{"n_layer": 14, "d_model": 256, "n_head": 4, "n_kv_head": 2, "head_dim": 64, "d_mlp": 512, "vocab_size": 6345, "activation": "geglu", "norm": "rmsnorm", "norm_place": "pre", "norm_eps": 1e-05, "positions": "rope", "rope_base": 10000.0, "rope_fraction": 1.0, "qk_norm": false, "attn_scale": 0.125, "bias": "none", "tie_embeddings": false, "parallel_block": false, "init": "normal", "init_std_qkv": 0.0716, "init_std_o": 0.0135, "init_std_up": 0.0716, "init_std_down": 0.00957, "optimizer": "soap_variant", "lr": 0.00339, "beta1": 0.95, "beta2": 0.99, "weight_decay": 0.11, "lr_head": 0.00601, "warmup_steps": 200, "schedule": "wsd", "decay_fraction": 0.547, "decay_shape": "linear", "final_lr_fraction": 0.05, "batch_tokens": 131072, "seq_len": 512, "doc_mask": false, "train_tokens": 746700000, "steps": 5697, "dataset": "wikipedia_en"}
Each number is 500 + 40 x the weight over its row's rms, rounded and kept within 0 to 999. Layers, rows and columns count from 0. Numbers have three digits each. The size before them is the row's rms in percent of the matrix's.

# layer 7 MLP up, 512x256, rms 0.15, rows 193-511, columns 192-223
097:502514476515534481496528507478519574529536486583476501470550455513497471523514423479342466523575
103:519483491436503566481455529475485478494591507521493392514502446483508457562555479466461478585490
104:541513518425583548482490473485578462515574533553580448454495503436451495489517454473561473530516
094:442531479471477531482556466490478454415517486456405586554550506552481502524575516584505506485440
098:508518517487497588479499508425483499473482520554461442471507418554487461485464518518504562498568
099:517493490450468571478475516560510491526478508486488458590456527543550481491500565511495513459484
097:535523479503489602458509514517466517495546492463528508572477510444515621464540506490506511533505
099:548488452520487544521531508472492436492544489585513497458408437586534434416489530515515429539491
097:518463522529493517452545503513492508552504511473481496492456521528513503507505553447506489533459
098:480429487517532554480518495520503455471613541544544529545469512568490513509450510521492444471450
093:528521444528619509502474470576497416499470463530526549475477490490482566477456486487509546485454
099:521527528482483491479505462514449548549515482531471582532506452388479466485513478503504479514506
098:512523456525424521564444506518561513542546467561516462526477507442541526469465517443527455505501
109:521529512498476589455503493485539510434505561517571453528556535465460455526506531553476495488538
099:429511531500510495541465528550532523443506563502521468467530514476481510471480514439535495523541
096:490563501486524521530548508521509532530535469489463514530498450491443468492449463484559563498499
117:502509478472567547486462515471507483579568540519480563600527523521499492424500495513497492493484
094:479519573505511490467507509546502443541495527415566462499490471467554416449497461461502543497597
097:505476456446466523478455438523470557431434471485479532396512463479455492504484525484466473372520
111:559470538487479496454527469458403499478529639469545532503489458513441488416475561577477528493438
096:546563481475532504463482485500516543535485463509527505501570408508554540468543495491529513555573
100:511531481502470537473471517518441467451578479575450547583502523511501548543500477458456543526568
110:501517520484541563462469529513517558558465509502503504551554541564588531489538531580507500495536
100:480558537538583572441559523470500531551568449473414477451504504544441414530414505486489493500432
098:503530442563499518513490534504556467488469470405482500513481561509555444504468460481437506507482
100:556521494409406486426546460478550473427437404514508522514512470477537443541504462497538524534563
100:502537530543545437498550534497518480496468517416426535496550462461556472447524512499501463517470
096:524474472408458506403484539519516484483497500505533520447537466588452570520463528574439496580530
101:482516426500472508530503570505484531535430485506434458514515422558492528501506533429471416554488
102:500559523505494562499463526498536518557524513492474511474474492442558459504553539500546566586419
093:550505499441473523464531511568490497518501490523589495449500484482502476578415478460561470527457
103:486479533494521493491497534461532608502489418477496498539477454482441477507552576451505501539503
095:514535495474433484505451526492506472547433482478501591547493434544510478475528481512465434436544
095:550592464494461472543486492505500469548482544542590547490457495450453535535529553514503428534414
125:428458498510525486476471507479482545514410475451490549516451451465473525438508529465545490475544
099:524436550516503519548511509507547519468500442516477446470464508610498525565516470488477532555557
107:552571532492497403449555510458524587522555526470462463479464544576555457504528511520500490490493
104:459502536550470479477436487460414504464468457528426596531442556512514492514503442533454422493499
098:473432453458455488574480479613500511521473504536495523517438481546492487497529500411493477419536
107:520511573496559490504539511577507553466538454447538456464474585509516486479498465494505456539416
097:452525492537571488558456540564520498519562563508529437533524571510534458471479544500506456538474
108:473527494556445524475538521547469438515537517535487550450447474526557544511546538484469556417440
098:475474483505471532518502520533494476492463489504491466482469572412487504476528432508426489489540
109:494495434551541452475525535452489498487551538467450506553498489485500520494568481504513525470550
102:552528529528459534515512482565530513504429511482527533507407502523443474526581502485539522591555
108:509472512430489453485602452496511532460489467530494480500570494477468544519540475398450510464583
098:534559486473425439534439508571513508461529484493484569551485488389456470503501535530469527502439
097:471486452416573493496573522446456484483482474500553486468533441524515495482553538536481440561458
105:501522513532539456534511471506472472497510514481496477525432497443559472534445542384516509501419
102:552472479562500536477473532537531554454527504456471490489437478428510515527494468531485481459492
102:515448529599529424517553492452506501480505524474452530470469528557477637494612452497509534468471
099:542506523509474528530481474537524493525489460518474506540482574526458511494538482592495533473569
098:554470501549539574492469445469574537527516533473505545596445579575537505505488517552428506479489
098:505502446504524546453507495506443464510431483469524529500527478561478546502516515489541499552373
095:532481569506459466414457491494466508568468525564440502526545465471503460445468471525477555515508
095:498594422460421488536529465406502466461490518606497520487517513450491484536471469493446475436493
093:510512475515509469559482496506554478527528526445514493480455505532527473488425478548528504583477
100:461533484526512465436542487476519552520482449488525514555521442497518497441500458451507533405498
087:491429573508516474472511554604453528482543460409469447566515487524514479489523493511434472576503
105:554514485479553478498508444543440526450490468542532511495497492537455390541530625469468464481489
099:584507484436420432460524533500406430457449486521490540525525473440415503508452521518489528520549
097:505492480469522484470528483500515440569489522517544539545501454506473454494554573505384503454510
105:555595500501524513476500443592526481528562494494514430438473532559470534501458488428600519458511
099:501512494513526380502533462535400477488463489433487506517482491483447523509488483530528523478509
107:529502458497451498483472492478507500472478501485432544493442463502581565481413514509499459497547
104:514530516537597538464504571480474524528486577494503550410431498500542489500473425513519490553483
094:530544560476474454522537512511435422495456456494479497466506524530498474526458496526514491613431
108:503546487545468489451545418607497457497525531557447557489478545496484527483446507530598463486482
103:491511530488492467524446553550533460516546548495527461420464450448541426433510471502443581505464
096:569414456507505520511556545509495540568544515429519475532504373489517528590502481460500466528512
101:479452471541522478480523534446540507527498520529558493465522550560489540534474578528484530535536
102:564521511484483457496547552504439500473540516507488484439444523507530564521496524511517510482491
099:533535491504515511550508506489437497493513504488458546450530475440471541481505504499525444511470
099:476541515568474562539539535523510419527476450490478480542501468525525435496480480476570476502569
100:510527465501448537529511551408524500514568455558502503561551573545482556525490484534498528475539
097:564570533510476481463404503358462478560536473478541479450512515538550488515574489538482561524478
104:548460459474448436508433442448520524476485493485494489527555494455411518549539471506487493490492
097:584445549425546525458520500503502494410499512497489489505475457477499439566530512538523539531505
098:484485540567496467462451495430505471555446468539505504432429541561491539469494525424506525545455
100:502550464601512567527455557550507491540470550490493476552542527566524484449468496517526488599476
096:517523548494525491506490518453538529454475428498532598460541544485428491503530468483535486494534
105:521475484482508471494513498455485447499461530500486525549535439461530512468526484469469477493462
096:513508512457499532591500446528477459513493613484430483559450492531462492495495477499531523471492
096:522564480502476513502507484494509489425523500534502530503517572498455449443478527506531525523498
097:563497506517557480514446623479563491479429493462517497469429502549555462632464481515482462498509
096:487515524511436430489464464537433545480421549501481526489493498475491481504465444517530476519492
105:471572465511531580512500431502478516565487438486432507569579519486559537486454508493472469508432
100:459469463484494518437431560449523448515475516465516511566485477486532397550500498602492438477475
092:581549524457443496551523472534469553514572454401433512496484515443484462475485492479584484512501
102:545532461563556452457502555553521479530516525476531475435494503516531449496518459458460547519504
105:510559518549497632490549435495466425523527440522465426538544444526445581469443496500454517516468
106:486469504408457530451438527590538532552459452520462476495538501464493588598464477578429496481436
103:447448508502528582528555534486554504478505523473477550514453575490434504545516493503544481489512
100:482511509520544524537510544531473489470514487513481532521532441522541530543535403556479479451488
096:564481523499478540447510544467499514541556495516465489594564428475535518578468446503480452434468
098:526562506452510569463565592504487498491469451526510541505523513435531471498486449498523555490498
093:433478526496432474513418422546487536554512499551478521464512505493449459486501490524471509502544
095:479522490499410509441514547519502485470473476484452477483512504436448502528493500591520531509435
099:484436536504589515440493537494557502511499475497461504507445538508480501531534543464485463486533
099:537577430440516506528452517479490493515526484476514494454561470477417542467461448496471500444513
084:558504486495431545537497568570531516440498528354537506522526497495432545475535521540446514442493
101:514504453444490501528456507500471554443517535530487437532552424531563566510518468488570497489465
101:512465428492453503483484465534447476523552478511453532515586520521434433538479527540497482451486
104:443546431500532464541467549504543537502424557525533477503512461502563479442509527548519492478479
112:563523498519515531563511479493551588511460464478464454476493476472462412475475483533559516514500
101:467519572504507497536458583530526477452492605532476447464490478447587514543443509455482547472456
096:486532460499467560534499503521528472423437559509543488524474423504444524542555528561497428489486
087:406507511465527464482455467600488406497499484528549482461449478483462503521516459471455480507531
097:451498629505487483491472497570524442468495513527559521495469518531487531485519490513557505500453
098:515457556464435493541533409481432492530537462562490470469520429480521495551481476500531486498426
095:490435468592518477520532518416546514434480489465515503554556469536487439490533528572479451499490
097:525510495569463532476535461485485536479541548487435515501491552496507491528510476471501474514508
105:441485540503417535572434525473527569462500556494574533579577466538475467519479518553420540585541
101:535499434489494539454449555432516476544504527474531535458454511478494429539446411615452603491490
096:534535433501519485540539572495463492434491424574449493512569479449485481572463477465506507481476
093:487464527516538549434463503559568501489471517401467505546541542503390505491472477525505482456478
106:528540524491524442477462430514572489511556469467475511492500500550546504586495488466475498438559
097:504396485512453519448491499495527547546457471498535434463490505478537504518488476505567526522456
105:457518488536516520485488425500481375530535510431551517428535510496559481559494500541535457532582
095:559494484482548449524464449460512528517508540490500480424468543459543491570488495475500452436549
094:545523529501500549528472475434502480477423447564535596446532449523487507511413534536435495567478
096:497548486538508535506518583445482541453475472544538422525549541557505575452523524531424537467517
095:583543453531512507505558456484427498418462505562470436502491529502499537504524490544554513514525
103:448546575500484417524472488496486453506517492524519561496509486535543444531448517505450540491540
099:451428517479479550518530427470490515480524459473479499559503495511432512500511523495504486528435
099:555414532478423474483565467549477528518495457497439527467505512445473495494457472432509535507551
103:514467492474531476498503459413517500489615533538545514566524460488452536524540535484530575472576
099:569500599442489554482478513505504487475546506561502475543454542504443473515467574534516492493556
101:399508475536484513511495429523514544474462551539448481516497485518498503450457539520526513536521
109:530531523541468569561599448477484495493511514550510468438445464462560487541582534502587503459449
098:495524505533468475530481465505502562489471504486460387519518513502519521533509481488519527481524
104:558515495480464510545442550445430524551468478470426499512497481481445545521509493447513518474454
102:529504475527463458514537546496486486502463480507485510481593495481461522478496588460476465461564
105:539479470518453457442528488585553552451446464481540516457523495525529432520541510491490458558421
088:454459571524490503426480528470427453445527530518447443509437436468530462536502489480526478560526
094:507507512505510483543482464469466461521474468564458512528511498513496495475446501504520505493538
102:548493426526461520509571535451478455490539486508533498476425561587550431511527540477495452534516
097:556604462502487479493498534553457445448521527465486542506505415482565537554481441463537515434439
098:497513479499511444508538586566516489466573470477472577490454425506475446533538536532587508519514
100:450548431504489541456524530540542491515551520425480517514448524575495505514487533519514529416539
090:544559540572487483520531522528473515501524459513510451511471491479560555575537582520424493559372
100:521466512538486571513439459500561556476551490452461416553530504472470528504517448430499559501504
095:538423489504468537465457500499565497535475516512478465538461472559564535519496480468496497513490
100:450552531532463481619466556430519527538482474523539436558444561524517506574537512489501446495538
096:487467525580481502500490481444502552522503569525404459529542468428520532495469478527536472484504
100:489529484457441523508462492436488476508477539427528507546451495480449521589597541422474470487550
104:519492428473550483440558433507440487501465564491568438456523451516454548503518499528509478528512
099:451522540535453506546522516428557413479523465466538527455464571472568491482455504414512402453444
101:557486526529490552420490516458472517518545479451523448576518564473559536470535485464504473493509
103:399508419432574559510494627521507515475494539439510526506510467502530534505476472421487446499513
098:469480487451471479484540498487460438384508502521522498446545504552430524496469558449486525436531
103:517500555493502497492548530524491469459514517505503488535454516548535510555553471515522489436463
095:565568486514447506513472502530503472514547463469466522497493454541495496452499502487442488515451
089:514508504527528496487449509481440469508470505506495531512484455456491517486435516442490464571465
095:473499501545431446473484582464445482545529458529419457521521439467506507544513453556536436473467
101:534515516537438471495486420575460559549488545440549554534512537511510540529517508530522492548470
104:547550416501467478488485516491483529513553472499484542447460530401488539516569540533461478498466
092:442515531512528512591466507395544408526478430501576513482506448463541488494521473405540581398525
094:575428426506519554451504506479521488491487415486518518576475472477442420481457564493469504494505
098:452501539547521446490513409522507503483484450485503524473548450538513519556531467528544497528507
096:467506527476501455532412584482498535481506474514580490521523489523459490480542510505464543475499
096:550455462512532567496460536527444483491508526505495456536551454493473519487503491449556467468437
101:472447488509532530479533586519497470537482519527488565479494512516468506580457534483508509508489
105:525532404507517498515513563532444596524476527509495476524487566505517495487465532491534487547569
103:482474513464538492547462429484441481477525539484491520433508488507476500579477541515519428498470
101:477438475444482511442496496483558510466450472499522561557476473458569507582593572541494509551470
104:460486495555568483500528445497469521465569438522479602510504503525448570533529495559478512520579
110:526503476501446513517551551529488502497486529511517466520449510525542491564464548470496491433457
102:541473466497485404495471495483420448498495535572554416580475481524464520494466477479491547438490
102:518414490519480472510518367497509536551522540468531393446469455504458572455514478440511529501492
098:514427476433474524521555518542559460450526562450528536523503558473500488516514512564462459493550
086:512443563575534468524413525553472463535481487460565548467459561449518491491545488532484547437495
097:512529469538454459576519513571438505480551492490534418494555522459508520475529533505463515555518
096:504532550429496482523526564511468418473496497519543460534518541493475499444424481478500555525489
106:519532543475463494449424514500409465483437486496471465466492444483511517573562465512524486470523
096:496495508549490550489478523461534478476497508534517513511460469541487559498514431575505527491469
095:479533507512507426503511489500538454406569490521523555568499531547504488535509449469510509536529
092:478533451485531584573537514536533488520493515560448464503572506535405464490449413423531445485476
115:480451433534474505490495529379516457513490508480512467485450489486517396536553579435496468568468
099:499490407426362498560467462460479527523552561520459511517540488530490491569476488504489585452527
102:469456503495506460486526520476517427452534466532555510447577524453467536558489534466499501452518
101:492508475584521517439464479519445448494464554516508509474473519520526496457532440531535497449513
098:495527498416504415484467569448461502487470500545490501534487542528578434545510560520468529565459
096:559456525420463551493472528537501494468458527499549494492448482481468516523479479517507532436595
097:445457575519450554484442486451581519457522553480431516483528430451498549582521521455550482531438
108:532571533487491529410519439515483516546432526479453483505518409491451501526517525502556490440459
104:514534511456494477410510518550446480508535518449539452539480498455500486520512528533477516468413
098:519480448505514530532520420494524463470576419474449520487487520456520525494558448583449547503477
101:488458556383489526525481518447519557510511512515443562611412457445522468498475489528453504540584
101:483450519502436506453523521452495640445548465444482490556518513517505478437513466489514537501510
103:480491532504564449489457476508393495453450491479439510528516495528429439481558526542548501557498
103:482490492506484475528539519479440499430469521488528521529514488498486558514467490628575520534473
099:466514483418525480481467528518465439531512473562523514550504476498547467465524558532476513566510
101:527566442439509450486505500505506571578480506493528505445522549456456496534470521497504537429512
104:480515520531490520533505520491477590541522525483481502509486635463486532493503537492532481487512
106:505513454525485517518471448479536492462478515473483464509515480500525540516463561497535488531495
096:547468486390497595553491573531472578493441525521480468428472487538514501525475477447489437502477
098:459478528537488547540545567543488502506485485505516473511528487522581507472577501413527504459471
105:455531428514530351532526497504541518489508448496499438497528451521494471537515495495503525481516
110:492410479493455499540459469521444470568460517555496535497456456503483522535441487445507554490493
099:489505477488540553470455533472458456487444440535520482438474504458496481468533470491507505629471
101:517487581520532498519472489458441532443442525483485469490495524522476540492540539544449557482489
111:514528516442485461448532467516513565498522535451497478491467529520510469575554502542482550524503
100:506445494510479491586468530444525513510516517551510538486499533543430482464568523454480568521494
106:501466496415501545479467525497505461534495449401522527498476580531577417514512466523562565534510
099:511492548553435515493553552526589490491537505499529566478491478516483522546568475527515428555461
107:471525538524511480456531469500444490456487524467506550477527542560552529464520549540551475482492
102:519492437521503536516509474525508466574475567499526512422497520487577482491541500458565490457468
095:541495512464547522554442537462439475466524504506520460502493506617536463529558527458528492517497
098:461520448483446468523535473459469494532518568548462561500423480490498530490487508568492509470517
098:459474469489513562513472514446479500551405556553482518516486512456479492566463565516459501510494
106:491456508588508483502494468519468513491533517525416479431490430563512552539528434462495476491503
093:558516488526534518448456541537442474538555452435462500479488483489503455530448468478481498494502
108:559516502457495562533454506480548524541493517528515506453532489538534506519507451440431458508491
101:500547513514443545466517545417554532563475488489486450504506547492539543440529515478473541506510
099:486494468463530507522492535449521558508450430432536515512488478556502561476548483480508471447511
095:495422504519498537438464547512501480462578539548578440550485499542499467520589491414456486481561
095:481528501480535446489459500494474498484497525508514451503527427440479560551402484490516524468499
091:528439492444503501493579479516504534488451593459475432508475466493553528494557478510506492498400
104:507555497466531496516589509522441410536561479518432480484507422513433557557566549557519502492521
096:565511568567484508548490478483505501457503480515445463546528473534497528538442539460465512574543
101:468580524462421461539481501571513495550553490501492493454521463441455463543470542584517487470492
106:507488531444599569496457515506473454482515558409540584553497507467555502555535529555443421527494
099:529589460516570455444552457474560455438526543485509498527531513435506471500468509548576489562519
101:490510540489507518494450428551517520580481544555476480536440531535481530478459461495507536525524
092:508533517507516477566478400516546482500503459500542489490504495455447474464526503491468491497468
097:559495436476472531400461440458509527506528478495506543520530441464540539490512532539464441483535
095:460519497500501541531529507486498476467519545512437548467458482474438403497477504490497573520461
097:457572444531482455466531499507462476540425441493519525519558544509493499503455496570443497513520
097:460527514479472497449538474499555501575465486475579563550462545473467527565519505540555501528500
098:505535533471506490584463419548467550484547493542494575506513511512507497493506531464549550553509
100:515528519517516506487534488463526432486441495469524445477553424451484547504473561494444466539473
106:435469468468509497605518509433528463518512475498464508511492556474534502501482451588483532505515
105:405510516449550509502530485472491477559567523617489484505470423442410507473425444458522476531511
098:461449479477498535446469485483528488491524472496563512541528477629440559454607476480496441532518
106:502495504490514435455477446514460542504463483541618529471552461422586523567513561552547523516517
104:497467496525538516569538523524478511480584490532414481524465492523485480473558518464517471513475
108:472560493444424495461442545521507450510503464455459524534505445455516481494524427524553542516533
104:389527456538502464478518462536533522443517506433468450568542479537457481408499508547506523523473
105:479552521518537476450511518411501497534495439503501557504600526493531509556456453462459508526543
100:479461496583492503406504519507419498430447519554479461508470492502469505470572542460568461542459
105:492492492519487483584486476464462491462495495531532510570515450507484444551502556461504531517554
099:552490516528559458524518442486492432505478500457514479515504499543428525492458596457512423452484
106:427430520575480507469512468410468502501486542428425540519473406470523507463500538510526442453541
093:429490532512523477509489541514541404520473489498502531547469491433531571502528558531484452457485
109:495523490526538467517465550502476465479421495497460492553470486507468466504483414492498411542543
105:492484480570540497542498488487466492573439584451499580511540540571439429481539564497513493453555
106:424524438422481468453493514504533490452501456481513487515467510416527508508503533513463494491439
099:540463518539493435517446523504506499466564472493538491501513561584485495529434482520544474568501
100:483539499476452514549423570510488543513541522477514484526477499510487508513529537548455546477495
099:449499464480516492507444399443497532586478532506547534530498563533504438474464568442565488486486
102:538500478513547517484521505436485505505503548496463580500511556540522487577484507455462477538462
100:497500558469495503492447456505525519479513446527560476519544473536573481537490478489494549494482
098:573610465549516519462544537482489530502499445494518467507530548489513484524543541531479462533495
105:535539577515514455551486481504546506524542494473388484503521509500453553483520568491569449504443
096:485440532466475496495479484486576449448445572536476518485471519545478482569517463461508514459443
107:536490516502480550533519497514523512498570515518446504538489444518465504468479477560506505536553
108:517504477535499500486584480547497451538504480469492521540453530504483501461540544528567483544512
098:462495501522497538489608478475461524529511503518514540485494533525527558515550504553490441535519
109:529523456564490550495430478497493480543511532512486505544505518503530573488532471579559533528494
103:444424526504558545474525505522464485447480516444516445519498540518447402502541498470586473486557
094:525419411524517524484443542524481448537522526548548483472484497484488480516521532465560533526490
096:552505484527571534481482534498493566556438553503506482501491412540552433501510453523533486510535
096:509457472592433496476496500484520510495519498570496504494546517529523448406570483524518532600487
102:470527484492585512473458535488476429463488482483474540486566528441475522503537453490511361453526
098:568470527441528439548499492454432516558453559473458468516482547521503459516463502506515488506419
099:543472517495501635448517485501519514477470520525517395483491473485551415484551511518459490578551
094:500479525548514540569550528495488503505498501574524515480466477475512414483472429469528567493568
092:523523496531511484488461434456496503518594554489411498551496444519528617514473502465534519513486
103:428529496430505507559500502414444481556575552523377478545488547474603464476507495449541505523523
108:522438466477510459506481557485476483489511483524547532486511489536526517496489470521509471486497
097:474454555522552502455409487522481555574549495419499546555553484464461589470435467492457503423497
096:484491431476569493460457468530493545511511545534518483494491488530513420569486588428476455534607
097:478530486529537472481472451456452472450528504510529464504525497544487513498472538457503504407586
097:520453449521543568546502486450502479479502521554470503520508493469475507491533538482582488494510
098:510472499531548507516500537529531449505506464513498528501497518543542492495511521526435438561478
100:550562504513525540499531516480463507535489541479501521533497530491523440502505615546480525456446
091:518504471531568552469531489544503458467487506479515470467476461440536527483467559593516463539484
100:495535513474446483519441482483487483481560490483454544466518581466515471499539446554465539485413
099:444442514438511555528531536498513484524453430516576521424533466576541454531499473543459539499469
098:449491484501493491525429469544511463438430495518513472493513407499513460529547452561501511493488
112:429540586516527513489494518425560468503487545458525486557533517505561496456507517506546502514445
096:562488509486478494481495491503495515538455516488496457512521446494522489478475587498533440514494
106:516559483476499535457524548459492596550488510506371459508506499429443419518458437542559514509461
096:487547514513510478455521461427489497428496431450518471506436526497523501518538473533492552499448
100:578434458442472530443537504498508516447477495423457493479451492449505460534397552460455554536517
100:564425460542544489473437520491417516508458493568522550468527550445513473470487558481419513444496
102:475476529496417437523501504489508547487536516477546505532466551540504531567485417584516459464492
103:518499549530476516521551505502506426530451570529439456475523529545491506575466591505528536517443
097:447481559509493484520492474528568478519514483533448451550509522553553532509504430409497475552494
101:499365502556478471523491482549562499412520482526464543484508472592469532527533517492606526427592
096:494488437516543555476510533515464490485504536523497508549528510506457505568548529586477524521512
095:515498442475504579568465484516485415432475553480587450537517487461470493563515460487465449531554
100:493565541468548549450480553453477425579516503511521466494454490527589490507469513453561468495493
100:471549505540614497490460468475518438502481519568528453499484553480518490444476423496462476541516
094:531542559500482468475491521492485520519500442447590506467536472570540494531440574525445472454417
104:468462472519520487415525491533544595486523482480558548511491552447469489483576549464496574518513
105:436500498457476497479494450447448450438466533420528470563538472495598566571563484388504443489494
096:406437486550558476534523489515486542430470542520468457480527519499511498450539482500491471487573
096:462544566501401509538559475534485486453435434525449524559509533499519446538484538484522497543496
102:411489538482467478468438499416568478519481527589503535561605479484497467506426457533495540562445
098:533480467469514513497406512487452543428509530465498535479522453502429535501533424527547484546474
094:436528474499557502496510530452487470525483512484519468476533450583599480511493578465473488556496
098:487451486495449495441493459564525479556445525490445497547479478493512483525578477527527612486559
101:520536509434434502497481519514562508502438484512511542468562487505517501580439513497469513479442
118:537473489514574491525497464479470504538448547481527480489515492548534499486563503496424543477404
100:481509480502500417480495453469516515500531576455437478466505525462470434495483471482520429490477
106:544483477568507502520475460464499460435530511494489490459543450559477504545459555493452493494513
101:484530466498553528454424464481556482496473587530502490492487459468493481458477553525477550527486
098:492504451479525450543498556460504557489481487495508468465478487539563507502459498459501469466550
106:511476582540465479532542499512529521480528451581599451485478526566584575512556562472508478510494
096:451507445464488565521445530511575450511492496519537588473514504470494510488504501569508504512569
104:510463489470486520413541489480598553496537531504452459493499490518533430509515557475482497478571
094:485475456512468564595515451499508506457463534530480507557444593459523493525571559564478469539492
100:450376520534522498540532476498491458530468565538447470460517508543602506506533515523498527499577
100:506497503410416519516475513504507469472605413452549541459499508477504446536552493475482424454521
096:541552515512554485458552470439538531518549480427502422566469574557539471540516510498509553473482
102:484547452496546452450497486488498467484432522514529521454510513458497542481503571511566497479496
097:419515464546483559524526507507506476465507492433487456461543570500510478518500480492475483488427